python train.py --num_hidden_layers=14 --hidden_size=256 --num_attention_heads=4 --num_key_value_heads=4 --head_dim=64 --intermediate_size=704 --vocab_size=512 --hidden_act="geglu" --norm="rmsnorm" --norm_place="pre" --norm_eps=1e-06 --positions="rope" --rope_theta=10000.0 --rope_fraction=0.25 --qk_norm=false --attn_scale=0.125 --bias="none" --tie_word_embeddings=true --parallel_block=false --extras=["capped logits"] --init="normal" --init_std_qkv=0.0328 --init_std_o=0.0328 --init_std_up=0.0328 --init_std_down=0.0 --optimizer="adamw" --learning_rate=0.00202 --beta1=0.95 --beta2=0.95 --weight_decay=0.1 --lr_head=0.0096 --max_grad_norm=2.0 --warmup_steps=277 --schedule="wsd" --decay_fraction=0.787 --decay_shape="linear" --final_lr_fraction=0.1 --batch_tokens=65536 --max_seq_len=256 --doc_mask=true --train_tokens=367000000 --max_steps=5600 --dataset="wikipedia_en"
Each number is 200 + 40 x the weight over its row's rms, rounded and kept within 0 to 999. Layers, rows and columns count from 0. The size before them is the row's rms in percent of the matrix's.

# layer 7 MLP up, 704x256, rms 0.0925, rows 560-614, columns 0-127
099,274,175,202,144,211,232,236,160,222,194,145,191,217,202,215,209,240,150,262,177,186,161,142,208,220,201,154,196,283,169,171,239,142,209,178,230,145,240,301,161,245,197,139,238,226,279,168,174,200,177,190,247,213,162,130,163,191,138,192,174,198,191,183,107,203,219,252,180,109,177,193,219,284,168,190,269,177,158,123,180,144,164,234,276,174,216,133,240,189,171,222,238,157,211,257,204,191,253,210,202,186,263,128,249,193,155,164,173,114,154,184,146,191,214,252,198,216,175,248,237,187,244,186,144,210,237,178,188
124,215,225,200,152,143,169,186,263,218,194,228,175,210,232,171,166,233,155,216,223,175,235,275,198,313,227,164,208,171,189,223,88,247,234,225,221,289,131,198,205,141,213,170,192,208,236,269,234,253,151,164,147,172,211,269,160,235,165,229,231,143,198,240,225,147,256,196,202,206,165,152,169,279,248,194,273,187,158,132,193,168,233,220,120,150,132,240,214,211,262,206,247,226,143,235,219,209,259,165,269,175,262,153,203,234,189,203,191,227,208,109,168,169,180,218,236,192,179,209,238,194,154,137,172,230,139,190,189
096,157,242,181,201,203,200,142,244,139,161,182,184,265,150,239,207,116,217,239,111,294,178,269,243,233,146,195,205,210,213,140,221,214,175,171,213,179,254,123,225,228,127,181,172,230,155,114,195,250,207,212,216,190,183,206,180,209,126,162,280,210,237,243,220,202,211,202,257,215,247,217,216,177,183,206,282,168,270,282,168,175,187,206,115,131,191,170,211,208,221,163,148,134,190,189,199,184,165,196,174,175,163,183,229,217,239,177,209,134,218,131,201,130,224,197,176,207,241,213,242,182,219,250,243,155,177,175,235
102,231,173,212,186,161,231,209,204,185,152,164,205,274,205,127,250,173,287,214,147,286,211,277,221,217,289,202,234,221,202,249,137,176,201,95,191,181,118,177,250,219,181,183,177,175,207,193,189,179,301,239,305,237,155,213,216,140,236,180,118,231,237,111,179,199,182,130,193,237,212,227,224,193,195,230,298,207,163,191,200,288,239,200,228,176,182,242,224,237,176,184,207,180,177,161,137,168,179,172,243,218,207,188,166,255,207,171,213,199,223,347,201,226,185,207,192,218,246,239,184,285,132,259,226,151,229,215,195
106,180,201,221,179,222,206,188,196,169,198,147,238,176,200,244,264,215,202,158,229,144,188,180,200,252,152,186,223,216,206,213,219,135,179,244,243,193,169,230,258,159,241,199,259,220,214,191,215,134,126,226,197,218,172,160,156,215,195,164,225,149,259,248,116,152,187,219,128,272,259,293,206,204,276,102,226,115,245,152,208,141,161,306,168,265,214,251,188,174,207,213,247,213,202,190,178,139,242,143,261,66,140,182,220,181,241,209,218,208,147,181,189,199,157,204,235,262,204,209,183,188,150,163,153,212,94,130,189
097,212,211,193,216,119,146,271,223,227,249,238,208,207,173,272,126,206,206,249,162,168,204,185,199,138,228,214,215,243,161,113,135,205,219,230,245,159,161,204,238,248,193,232,163,276,148,246,123,289,197,254,134,144,199,243,207,217,144,207,215,136,164,178,209,215,295,211,207,226,206,175,213,229,157,153,187,173,205,214,231,206,225,189,228,223,201,143,170,173,234,238,213,193,277,209,148,200,106,184,287,165,188,180,168,196,139,271,254,188,177,179,235,211,175,220,226,254,229,208,218,196,194,265,209,239,231,209,301
100,253,236,203,163,175,270,264,169,149,181,172,155,212,229,194,223,241,235,270,259,203,156,224,238,225,216,245,268,206,177,204,252,183,242,166,241,184,176,275,244,202,219,198,151,74,212,160,287,178,222,195,179,166,256,202,192,237,211,116,166,226,216,217,116,208,145,216,248,163,229,150,223,183,165,232,220,246,199,234,240,125,206,171,230,211,224,194,253,134,181,124,124,180,172,123,129,224,166,216,163,219,199,228,168,130,232,206,276,209,164,228,232,201,203,238,217,200,204,219,128,197,205,149,298,254,240,91,139
104,142,202,212,137,142,117,198,267,148,172,162,161,163,257,217,238,205,203,166,234,170,268,160,240,196,243,176,206,200,111,211,209,232,113,197,167,197,220,247,273,241,258,188,167,162,182,191,167,121,188,161,229,297,212,165,216,230,237,232,169,232,225,169,178,211,217,184,235,174,168,169,196,201,194,160,246,257,106,230,200,153,152,219,169,219,198,220,223,140,251,228,187,189,140,232,166,265,217,196,107,239,148,130,192,252,246,192,211,272,231,178,218,195,248,231,193,215,150,92,187,208,263,283,228,202,191,240,214
088,181,190,320,190,232,156,228,202,187,217,210,224,183,252,304,153,239,201,183,238,181,185,195,226,230,231,181,275,253,212,219,142,236,187,156,196,249,207,268,240,247,228,224,186,196,173,209,186,107,188,141,163,258,162,181,169,185,173,161,268,204,200,232,166,209,171,240,225,226,216,235,252,226,204,176,306,234,217,263,189,180,205,235,159,211,277,216,214,202,159,253,195,139,187,133,193,245,265,170,224,160,168,229,231,237,176,191,174,189,186,232,271,176,205,274,213,232,196,131,176,164,317,169,247,191,182,232,223
101,143,204,171,205,217,167,195,202,169,185,182,270,184,199,140,246,125,206,147,182,191,230,190,211,242,139,249,189,172,140,189,228,198,267,246,180,211,180,201,204,275,198,141,164,155,203,253,193,235,163,292,260,192,161,202,241,171,213,197,197,196,156,179,270,196,186,146,152,206,137,207,170,183,167,199,248,181,221,153,140,222,157,181,229,294,199,108,237,259,234,217,269,217,206,200,133,179,218,278,189,188,283,262,168,273,141,216,184,192,224,274,267,236,229,234,146,161,244,212,189,161,245,211,203,247,118,242,191
092,169,202,206,144,190,233,188,229,228,237,187,217,231,161,203,130,202,230,195,143,262,193,191,310,194,242,183,160,222,220,133,157,259,185,172,231,180,188,262,180,204,164,249,141,225,158,153,175,255,183,205,168,234,232,238,204,247,198,144,237,75,172,193,262,187,155,246,199,263,190,136,110,220,149,206,224,234,226,236,248,275,130,162,171,215,190,94,260,209,179,186,204,124,255,219,223,168,242,225,255,181,193,183,156,163,202,207,156,166,236,136,158,203,247,243,105,190,169,175,244,166,147,208,222,161,189,169,105
099,200,177,258,145,218,215,243,255,169,263,118,184,250,212,245,206,197,217,253,137,172,152,348,256,218,134,136,187,226,207,199,175,168,234,193,161,151,267,242,289,215,213,214,226,133,207,173,167,201,246,184,206,185,197,269,256,171,234,205,231,209,202,265,183,191,210,179,188,190,274,189,157,175,154,214,201,175,192,123,252,144,192,121,156,238,141,188,215,204,217,237,171,171,201,168,165,227,234,258,172,248,150,192,266,192,223,232,149,184,178,271,207,215,232,177,148,205,245,205,143,236,245,203,186,222,162,172,187
102,223,181,209,223,206,224,215,249,263,213,193,202,121,206,176,198,165,208,271,248,186,191,234,232,210,185,155,153,258,165,205,167,194,218,168,172,257,179,237,252,158,249,215,212,205,213,239,218,221,195,141,200,188,300,201,193,111,149,210,223,203,186,223,183,272,150,156,203,157,167,213,207,204,227,267,193,254,178,207,232,200,206,185,167,220,132,282,259,203,189,259,180,249,212,188,108,290,205,240,203,227,201,134,236,151,177,241,155,146,293,304,201,137,185,226,214,199,199,216,140,146,154,187,174,231,263,162,159
097,130,141,242,185,218,218,200,206,208,207,239,203,154,238,201,120,238,262,230,113,223,227,274,159,224,196,166,202,203,182,206,161,149,248,144,149,146,257,208,182,201,184,143,259,237,192,250,228,247,175,239,219,218,196,144,181,114,184,172,194,200,212,175,225,159,108,188,191,276,227,222,251,214,205,282,228,193,230,225,207,210,243,269,220,180,195,180,237,226,231,175,163,179,207,238,213,132,247,225,194,178,203,187,105,176,215,138,205,309,239,190,246,206,211,239,244,261,154,212,226,153,165,235,175,218,209,182,139
095,201,214,214,223,213,307,168,212,117,152,195,166,175,242,184,176,213,159,145,193,229,174,132,171,225,166,201,165,156,136,218,202,229,142,173,266,203,194,186,156,213,158,204,217,94,193,173,220,178,224,215,192,210,239,188,205,192,267,139,75,197,202,243,183,166,244,101,143,194,218,171,211,205,143,201,242,121,177,269,248,210,187,211,254,185,195,147,224,229,225,176,165,226,215,197,196,250,215,215,218,174,147,244,283,204,187,189,204,173,178,234,215,217,195,297,115,154,194,155,254,255,204,190,293,196,254,196,171
108,250,182,245,240,201,255,186,224,212,152,222,203,277,258,187,208,264,298,171,224,256,213,240,217,224,164,194,135,195,223,180,194,229,242,236,211,114,142,226,211,194,275,306,262,170,159,224,171,216,223,249,176,169,254,241,155,112,187,165,191,204,178,234,229,257,227,174,186,218,233,202,203,271,163,237,198,187,211,183,235,212,194,199,229,234,136,241,292,234,267,268,226,224,111,201,186,206,227,199,206,184,215,208,226,150,144,245,254,237,239,268,185,193,142,188,234,196,230,227,172,229,226,195,177,213,213,163,185
106,284,247,177,162,219,200,240,207,257,142,197,226,253,202,239,217,237,229,180,218,217,157,192,194,215,209,148,166,169,103,206,272,134,213,228,198,138,150,195,199,198,185,169,250,179,113,197,181,205,201,241,223,238,246,239,139,196,221,167,176,219,197,188,184,225,236,161,232,127,180,204,166,146,124,260,188,197,220,208,134,211,181,227,179,186,166,273,200,249,216,174,258,154,231,234,217,180,210,127,218,238,245,194,112,229,187,147,185,240,170,272,189,224,169,263,186,210,235,156,161,156,149,221,211,274,185,143,265
089,173,156,213,197,139,172,167,204,253,181,168,202,168,254,240,211,234,168,107,228,238,215,172,156,187,258,222,228,229,149,242,276,264,211,183,242,217,199,210,239,134,195,228,182,202,262,161,185,195,193,164,241,228,219,148,238,189,153,191,205,186,202,114,200,241,269,222,252,257,212,169,188,143,191,196,228,144,173,160,134,233,197,142,161,263,213,219,206,207,181,200,237,158,201,146,252,253,202,161,204,146,193,168,169,243,191,130,161,178,187,209,140,233,160,136,249,189,94,252,183,211,173,234,248,244,197,216,167
092,154,191,239,224,168,207,252,229,202,177,211,207,189,254,245,187,176,226,313,235,238,185,156,146,181,220,232,195,162,182,176,282,190,160,215,244,219,235,174,201,232,177,189,164,188,211,262,132,219,219,168,130,195,222,139,194,224,191,197,180,190,167,243,148,202,221,217,245,132,199,151,313,124,131,251,167,216,138,109,227,182,235,258,154,157,199,247,131,197,198,152,159,206,281,159,210,234,238,169,193,231,245,238,154,209,245,131,156,121,171,214,271,168,190,183,206,164,233,169,186,214,183,223,255,277,258,184,216
086,167,247,205,206,185,109,120,244,191,208,193,90,145,174,192,228,187,197,269,138,151,194,209,218,241,201,177,215,202,139,158,185,270,216,215,230,150,124,135,192,194,226,248,169,187,142,192,189,192,168,242,125,109,283,205,191,133,219,192,229,198,208,171,201,214,190,237,201,172,273,165,160,125,222,209,229,151,141,179,218,282,262,158,227,219,213,242,211,235,240,247,185,203,117,207,227,206,178,197,243,146,162,205,216,190,115,232,279,229,124,151,232,189,199,143,212,207,265,265,175,214,185,168,301,228,204,253,191
103,124,253,198,211,197,204,209,263,91,83,154,191,154,230,193,203,155,217,185,173,145,200,191,171,284,253,227,188,304,185,139,194,205,210,185,217,251,262,177,157,216,197,104,201,184,255,188,175,112,226,204,274,145,160,204,238,147,268,185,165,224,206,192,157,206,207,202,196,209,173,184,162,207,149,152,192,183,174,181,186,253,161,225,236,179,225,199,156,158,258,167,159,179,166,190,212,169,194,99,188,72,108,185,240,205,153,185,181,168,180,240,230,131,192,183,162,232,200,204,225,270,287,188,258,218,182,193,250
106,186,127,217,226,197,186,166,193,193,228,126,154,202,243,186,164,146,205,179,207,161,242,144,274,163,201,168,170,197,254,155,258,158,243,204,140,318,209,192,208,210,239,260,255,241,163,202,198,195,152,177,151,215,231,159,201,211,228,182,130,243,206,255,269,242,147,261,181,165,221,262,223,167,185,220,252,189,199,136,230,242,156,142,172,171,145,230,204,128,153,167,203,185,210,215,179,225,208,244,208,212,196,197,227,178,206,317,210,124,173,208,208,181,173,206,188,214,288,159,225,165,278,230,170,215,159,214,221
093,110,198,213,306,185,155,184,213,234,202,244,181,225,225,220,163,221,181,253,217,183,194,207,247,169,229,235,309,142,209,214,223,225,286,203,160,238,226,149,218,176,221,258,251,223,154,192,227,141,166,156,256,191,235,184,139,164,214,195,274,299,154,218,202,190,149,211,256,132,201,219,218,220,183,272,190,304,192,283,237,161,209,238,220,190,235,288,248,169,231,146,157,222,183,221,134,150,232,258,142,238,138,152,215,167,191,202,241,218,250,170,221,258,203,198,182,205,116,281,171,193,177,230,219,264,202,207,194
107,113,224,104,191,201,158,220,177,256,195,237,151,212,206,276,225,172,236,175,200,171,239,228,236,180,241,196,185,242,184,332,182,207,151,171,152,164,181,196,199,171,257,174,228,204,140,197,244,188,175,221,192,152,221,218,144,170,242,206,194,277,159,163,181,113,155,99,186,181,124,267,152,170,177,271,165,196,180,271,208,133,204,242,187,198,128,252,126,153,200,199,199,208,126,167,230,167,194,237,201,162,150,262,198,215,146,201,184,216,223,223,183,197,190,187,170,178,188,199,225,174,146,139,197,100,166,198,235
108,150,166,238,156,214,120,197,167,166,214,189,162,209,306,211,173,207,162,182,241,215,231,209,207,248,207,161,272,243,190,231,141,190,215,225,158,185,253,158,224,235,255,183,171,155,218,248,226,276,186,176,158,246,165,296,262,201,310,196,222,214,188,211,221,175,196,266,156,229,150,187,225,204,193,207,239,222,206,198,178,184,212,188,167,188,158,213,215,195,264,280,229,268,262,213,237,200,155,280,189,169,254,155,244,139,220,212,146,123,273,221,179,113,137,263,260,198,196,201,180,257,220,342,179,201,176,145,230
103,221,180,177,192,239,151,265,239,246,156,188,214,263,174,255,169,197,195,181,182,205,188,179,177,169,290,191,233,139,145,128,198,258,283,135,205,164,316,218,217,209,238,167,250,187,180,218,166,246,216,186,195,194,213,187,208,230,217,211,210,260,201,202,171,241,188,273,193,210,146,139,223,195,170,184,159,195,201,228,277,205,271,178,236,308,213,184,175,238,188,214,145,202,130,242,218,182,207,180,160,177,221,258,204,217,227,225,229,194,150,182,233,216,153,191,141,148,223,248,186,190,237,219,226,248,123,258,225
100,283,200,209,255,223,190,183,213,134,186,239,191,233,190,254,223,198,129,255,212,269,132,238,231,203,232,220,250,193,173,197,164,228,214,177,201,168,129,227,215,139,202,189,208,216,131,193,187,186,182,210,281,210,255,135,266,258,245,212,236,228,132,264,208,189,243,188,173,191,211,199,148,191,201,236,218,175,171,239,246,177,294,248,142,207,187,190,205,216,246,264,185,136,208,132,260,307,308,201,191,163,215,170,167,240,169,219,206,188,127,183,241,192,198,193,217,250,150,228,267,253,239,240,187,260,169,167,175
096,181,283,196,229,270,191,122,137,167,243,212,232,212,123,125,186,198,187,210,174,226,197,129,133,208,121,189,191,199,174,117,284,256,165,215,201,154,164,245,121,199,184,174,255,173,216,135,247,173,217,217,229,186,152,198,164,204,198,157,256,191,203,238,193,250,208,200,177,245,208,199,234,169,225,161,280,285,174,117,165,231,199,190,161,102,170,187,148,267,218,176,135,243,161,179,153,234,168,221,184,225,143,130,165,123,184,154,235,223,188,180,192,251,251,227,210,236,209,232,192,255,182,182,164,118,182,254,143
102,213,225,203,214,231,137,208,181,262,190,175,212,188,228,217,161,158,159,179,203,231,293,212,186,216,230,241,187,162,155,266,258,201,177,163,207,256,228,164,177,219,241,116,171,190,213,234,185,132,218,220,270,290,255,189,234,124,188,240,202,189,237,204,203,161,209,200,214,133,161,205,170,303,92,244,231,197,192,183,190,210,167,151,169,171,150,245,158,181,221,199,211,164,247,184,210,150,224,201,156,194,210,189,175,256,179,174,203,198,188,167,147,228,125,198,186,223,219,183,235,230,227,120,261,227,229,238,195
105,169,152,78,177,143,289,174,219,229,280,213,68,161,157,210,215,208,216,196,147,176,169,171,154,185,202,209,206,209,132,223,165,213,221,175,218,215,209,230,235,214,191,183,193,162,227,181,186,245,208,134,202,165,168,232,200,165,117,203,164,218,177,248,220,232,255,153,201,186,191,263,233,177,207,251,249,213,177,210,154,189,181,227,247,226,166,216,170,242,119,182,247,184,182,196,229,308,222,161,214,245,188,157,329,203,177,219,232,252,290,239,164,157,168,222,183,154,200,165,204,240,181,270,217,176,206,177,126
110,240,243,196,169,207,238,215,158,214,265,204,234,219,208,85,220,138,188,188,155,167,225,99,217,264,192,190,194,150,244,163,211,175,165,113,189,158,178,116,185,178,214,214,185,205,216,181,173,242,246,199,164,165,183,231,171,244,247,242,139,183,228,204,233,158,255,166,134,166,209,192,201,208,239,222,154,220,256,207,256,182,248,253,221,194,186,166,174,152,228,180,243,243,194,220,194,236,174,170,309,159,179,171,235,268,238,250,159,226,144,196,169,234,165,208,203,179,255,172,202,242,216,185,168,159,165,197,154
097,198,129,178,207,163,176,154,226,173,247,221,161,215,254,244,234,158,204,204,207,240,158,249,223,185,169,231,247,240,162,188,174,192,136,169,180,166,118,152,200,269,157,244,265,232,213,176,210,244,245,150,272,224,232,257,178,186,225,202,163,110,258,220,184,223,201,139,158,224,172,175,164,242,118,185,164,198,243,210,208,208,119,198,220,196,213,257,226,225,196,155,227,184,170,214,241,188,153,211,168,145,146,245,178,139,266,249,176,221,228,189,229,189,238,160,181,235,204,160,215,216,199,183,188,133,141,248,158
101,175,193,223,198,246,185,226,185,212,185,196,142,228,178,121,229,228,132,147,170,229,189,160,132,175,162,215,208,215,141,189,250,193,203,284,211,206,210,197,277,218,251,152,209,132,191,204,171,195,232,196,187,258,209,141,219,251,180,240,210,181,219,281,150,141,242,163,163,169,250,215,159,223,200,287,164,191,216,235,228,202,169,260,260,157,241,190,214,178,227,182,170,98,173,183,291,164,198,174,166,194,160,201,220,187,175,211,189,208,175,239,222,151,227,166,226,237,156,182,267,159,172,127,169,177,157,211,232
100,257,166,164,180,174,163,243,195,191,188,190,85,211,195,271,192,255,220,121,180,245,204,256,182,279,147,288,238,179,208,185,183,203,174,225,250,139,172,214,188,154,223,171,131,199,184,201,148,262,189,245,232,168,226,170,222,313,191,252,225,223,212,198,185,215,242,164,224,186,204,255,211,184,224,227,205,204,182,199,241,229,188,177,149,197,188,162,195,267,212,124,247,252,169,209,202,208,188,266,274,240,202,167,175,237,195,246,217,287,241,176,300,122,203,142,194,189,221,230,199,213,244,168,191,190,139,229,229
097,210,183,207,199,159,209,205,202,229,190,155,183,278,249,228,210,197,244,265,237,189,244,224,297,236,191,141,197,200,206,194,175,180,200,247,162,200,204,279,269,196,261,261,251,236,161,218,208,171,212,216,221,215,249,190,214,138,173,199,225,233,240,256,133,147,198,164,224,162,203,197,166,136,173,181,109,197,258,180,169,179,138,284,262,245,213,246,193,190,165,260,243,186,178,178,165,203,160,203,160,251,196,207,268,114,138,172,286,124,283,233,174,212,138,219,217,174,232,200,208,183,144,272,225,181,176,167,238
088,175,156,221,229,211,244,189,189,184,193,299,170,215,235,168,167,143,212,156,167,135,263,197,177,300,224,191,193,206,184,240,224,239,169,178,207,247,204,183,267,247,201,279,206,229,250,161,168,193,234,192,193,184,198,165,239,140,174,260,224,249,280,195,179,183,102,231,182,215,168,256,132,150,243,288,221,138,233,183,164,235,181,150,145,194,206,217,140,201,166,184,188,232,146,226,309,229,216,154,194,205,164,256,209,255,228,192,163,163,227,199,210,187,149,269,240,208,260,243,199,168,188,174,208,108,154,195,219
102,244,145,258,229,186,220,206,157,193,135,242,184,241,156,215,173,183,204,177,127,231,176,254,185,243,234,255,196,177,271,154,212,169,249,216,245,181,164,211,233,224,188,279,135,153,193,142,222,195,213,157,252,205,190,191,129,224,244,160,167,169,147,142,160,139,148,256,192,203,229,198,185,233,135,274,174,226,230,155,156,218,233,162,233,267,265,251,196,279,152,287,195,195,244,253,182,198,220,221,191,265,238,136,255,217,239,319,186,179,177,252,169,240,180,214,159,216,201,168,113,177,194,165,157,253,181,243,204
099,177,161,148,256,168,176,214,203,153,160,151,148,207,186,177,257,210,209,209,283,190,233,237,177,223,188,188,138,213,195,199,246,246,209,205,230,181,196,124,215,272,255,242,221,188,218,209,162,152,163,186,260,184,214,181,211,163,219,194,253,311,197,216,206,173,210,209,184,170,179,179,221,285,149,229,120,218,204,186,175,243,190,179,112,207,234,224,209,179,199,193,203,200,163,170,201,214,232,155,282,193,221,227,205,170,192,185,171,217,171,210,126,265,246,204,179,167,240,254,149,170,161,175,231,179,257,162,196
096,269,174,143,197,191,189,329,179,262,241,210,162,244,169,185,161,223,258,251,194,249,189,269,201,195,235,195,216,221,256,199,168,268,208,188,150,217,166,183,299,279,208,178,185,158,203,172,180,245,227,202,197,198,177,221,197,236,190,196,206,237,188,227,221,218,171,202,160,217,224,179,210,116,218,267,198,174,173,225,258,124,237,193,169,213,274,176,189,235,188,204,158,134,204,220,123,145,217,271,134,212,193,251,166,249,151,203,343,132,202,245,244,179,118,199,94,192,234,151,197,232,201,195,190,190,182,222,188
096,241,191,193,184,243,227,218,135,173,202,155,208,177,205,180,164,205,182,209,207,252,187,241,191,166,239,288,246,253,187,176,182,149,291,262,256,156,177,137,232,172,151,259,185,246,203,161,211,219,160,169,165,186,195,237,262,154,176,215,176,166,158,240,183,150,189,274,199,216,158,208,163,237,197,171,154,213,259,161,199,171,170,176,138,271,129,217,165,197,151,162,255,240,202,227,161,155,259,191,193,175,198,222,158,218,171,149,166,156,193,177,196,177,289,93,143,185,220,210,218,218,217,92,131,185,217,145,167
096,164,189,186,258,191,175,209,262,212,239,163,242,221,212,150,176,163,223,198,175,307,167,130,194,224,150,157,169,210,213,168,238,169,173,180,181,271,193,189,196,221,186,232,173,204,164,144,234,227,257,170,230,240,162,218,211,218,151,200,179,213,174,213,256,249,315,155,180,204,219,181,129,182,204,240,191,250,236,213,226,159,240,224,170,164,244,157,194,194,232,191,221,192,209,181,185,167,236,165,96,270,233,155,187,224,222,59,207,180,208,227,204,185,317,219,154,176,246,147,199,221,207,204,203,224,274,137,246
095,127,209,205,189,190,190,220,195,154,153,243,207,173,212,211,206,158,153,170,231,203,147,224,188,252,256,248,139,162,194,175,229,177,180,229,193,207,159,225,144,276,201,219,250,197,145,188,239,223,157,154,224,203,266,132,197,198,145,201,170,198,132,164,220,238,144,272,176,165,142,192,164,253,153,256,223,244,228,179,195,206,216,213,193,167,121,252,231,212,181,168,273,168,206,174,225,220,151,167,231,257,201,215,145,253,137,148,83,179,147,116,227,198,266,212,164,161,213,271,261,158,160,236,195,177,180,276,250
104,185,207,156,210,201,207,207,230,268,257,189,219,167,206,207,239,260,255,206,208,302,193,209,204,181,245,206,212,207,239,223,204,218,114,232,198,199,138,195,240,148,279,128,181,205,125,194,231,191,154,183,243,183,235,183,212,150,99,144,250,194,182,295,205,206,187,171,150,152,240,240,228,176,218,281,169,152,257,164,193,133,187,147,207,190,174,194,116,246,210,227,148,246,208,180,203,223,174,198,237,254,187,242,178,162,201,237,157,189,220,145,265,162,178,185,166,121,238,241,196,285,202,189,244,168,255,197,278
105,189,245,170,194,171,128,197,239,204,211,222,250,226,203,185,217,206,171,218,173,180,144,94,136,215,228,207,286,257,154,180,197,223,212,203,209,238,219,259,208,150,234,258,234,205,324,228,185,200,265,204,139,183,191,198,178,210,153,157,208,205,225,163,194,130,271,157,225,242,183,173,301,184,223,141,129,223,167,198,181,152,174,175,182,190,171,130,124,194,224,164,184,144,211,232,241,235,135,189,222,188,236,247,174,174,163,168,216,168,215,126,170,208,226,207,181,168,210,206,179,227,158,207,256,191,340,171,172
108,152,193,212,183,202,295,164,224,136,196,243,190,140,188,216,208,225,255,244,167,234,181,196,163,195,199,150,122,204,136,141,192,171,241,222,174,176,207,158,144,146,166,230,147,182,169,176,203,186,202,223,231,191,243,207,193,168,186,164,205,193,250,237,186,265,136,175,227,250,138,210,232,206,216,220,226,234,195,235,149,205,144,195,176,185,166,176,211,236,250,188,176,142,232,194,153,178,227,170,241,253,186,192,219,214,157,158,207,255,152,176,217,240,249,211,192,213,251,266,218,153,254,154,135,158,177,259,180
099,222,221,189,179,215,203,272,163,269,194,182,126,190,199,172,202,232,247,216,219,155,177,230,227,234,234,276,126,231,153,158,117,162,162,230,231,182,143,274,234,239,166,204,225,229,160,175,162,205,181,268,197,187,202,174,206,168,184,224,309,163,190,209,210,186,102,176,169,263,207,208,169,174,174,186,165,212,204,228,216,186,212,175,257,237,246,240,179,229,147,124,221,236,240,240,260,139,306,155,240,183,211,282,188,210,161,180,172,166,180,312,218,196,102,143,180,225,213,171,210,293,204,231,200,212,213,212,131
102,215,194,145,214,234,190,235,204,285,177,219,207,155,147,219,179,137,224,156,208,169,236,227,197,253,241,125,222,276,160,207,128,162,288,232,281,257,126,242,130,284,149,277,155,262,177,182,221,266,192,217,250,196,197,164,219,170,266,274,188,197,246,173,191,217,207,214,211,238,179,162,167,175,179,196,161,189,229,139,205,122,206,212,181,170,211,204,206,198,227,236,226,234,179,259,255,246,212,138,292,199,203,247,162,222,247,268,255,211,198,191,191,229,201,222,147,182,166,179,196,169,110,196,201,217,208,200,237
098,101,201,221,200,216,172,176,184,176,230,194,227,261,219,237,149,145,224,192,152,164,258,220,165,248,229,97,209,158,253,187,251,236,287,147,203,160,234,171,197,242,220,173,142,214,194,184,153,185,164,214,163,274,211,150,219,247,254,250,103,166,164,179,159,208,243,241,197,260,214,237,219,189,228,161,132,143,184,189,240,274,199,260,131,117,227,208,222,232,166,205,182,144,168,172,168,166,159,207,181,213,279,197,214,249,214,171,216,245,177,171,287,155,199,147,223,189,190,164,194,166,179,157,220,205,184,260,267
098,290,196,143,228,171,198,227,227,201,167,203,169,178,165,143,288,289,190,220,188,230,231,263,229,148,205,266,242,197,224,227,193,225,248,159,224,198,168,209,167,215,256,195,234,168,205,183,60,245,266,196,156,220,155,160,275,179,94,144,227,176,234,198,196,162,252,168,139,126,198,187,231,177,253,263,218,241,197,264,110,203,235,205,153,165,208,201,177,199,200,273,271,179,141,195,206,160,222,134,243,188,249,196,199,247,220,187,222,216,175,227,216,196,262,229,285,227,217,257,191,192,187,165,222,298,215,140,148
099,173,216,249,170,240,244,295,206,242,242,238,161,185,250,201,179,232,174,170,255,162,207,169,187,174,281,236,259,217,146,170,238,223,244,171,198,219,159,252,261,198,259,239,213,231,303,179,191,257,263,169,187,216,211,158,220,202,193,193,228,220,160,279,289,202,133,232,211,237,210,175,160,226,187,226,167,221,189,232,251,239,187,162,190,232,238,254,195,162,194,168,264,232,151,220,179,167,189,175,281,154,209,255,190,260,187,188,209,200,207,132,160,213,256,162,187,181,238,256,261,220,207,274,209,178,218,149,98
090,207,236,183,202,161,206,142,236,195,246,209,222,174,195,196,174,205,209,146,187,191,215,276,214,245,238,212,89,236,121,258,216,222,201,272,212,178,180,184,297,162,161,231,179,169,207,205,149,251,265,177,254,149,186,225,224,211,192,197,126,200,193,151,217,151,207,246,195,194,188,245,220,242,143,222,247,196,175,124,255,202,178,238,209,231,124,172,163,137,254,151,211,203,167,226,167,186,168,164,232,163,208,145,225,202,220,163,169,172,207,237,276,181,221,258,125,201,247,120,136,191,254,287,224,172,217,159,145
093,239,155,174,118,214,204,238,214,250,176,143,182,193,246,171,212,121,173,116,234,219,157,130,181,214,259,279,231,211,200,162,142,208,214,249,169,213,192,167,212,145,215,206,220,249,242,171,213,200,175,175,220,168,171,214,165,164,136,195,162,211,178,219,184,201,206,192,169,198,163,152,259,213,197,179,217,224,249,160,222,207,171,158,142,300,231,164,180,200,174,244,189,164,177,162,236,199,236,164,181,153,263,295,205,230,234,258,147,214,234,222,204,168,178,215,187,182,188,274,207,212,242,188,186,133,216,121,108
100,157,226,234,195,183,153,199,266,239,186,184,212,192,222,204,202,251,230,250,247,166,198,124,107,178,220,262,174,219,199,174,137,166,250,210,167,184,232,189,211,234,269,173,177,219,141,251,184,152,215,203,218,225,172,202,194,230,209,258,210,183,162,211,222,217,174,215,181,219,218,220,261,253,159,210,188,210,281,246,193,213,210,248,248,218,195,244,219,156,236,219,175,233,273,160,218,207,202,243,196,131,245,139,193,184,147,175,199,213,249,175,165,195,134,160,194,283,261,209,254,207,159,235,142,221,247,210,272
111,209,180,259,213,182,221,241,165,221,233,279,145,232,204,231,231,207,143,318,196,204,195,209,299,154,249,248,184,241,189,222,211,214,204,240,227,195,215,198,251,178,132,221,238,227,103,204,227,154,217,182,198,186,172,197,226,140,155,134,188,167,178,205,163,189,233,204,194,150,206,307,267,181,200,221,142,265,210,157,216,166,213,193,245,248,173,159,180,216,179,179,177,165,277,216,213,225,152,271,206,171,206,239,238,100,256,238,161,125,146,201,193,244,243,198,212,306,247,217,170,214,200,224,181,119,240,200,141
093,213,238,207,239,187,218,267,233,159,130,224,249,194,196,244,123,233,255,200,239,238,201,221,185,146,163,215,254,263,186,222,167,208,215,195,185,256,217,212,180,165,230,229,289,206,182,209,192,217,163,196,214,266,188,187,300,272,225,220,198,202,200,224,224,271,183,240,220,193,206,198,196,180,210,80,230,183,250,220,208,225,202,131,255,243,232,230,165,159,197,194,189,196,201,185,204,169,152,235,263,229,152,176,142,205,268,272,273,181,198,230,179,176,167,237,213,195,279,262,301,250,218,249,180,148,159,224,165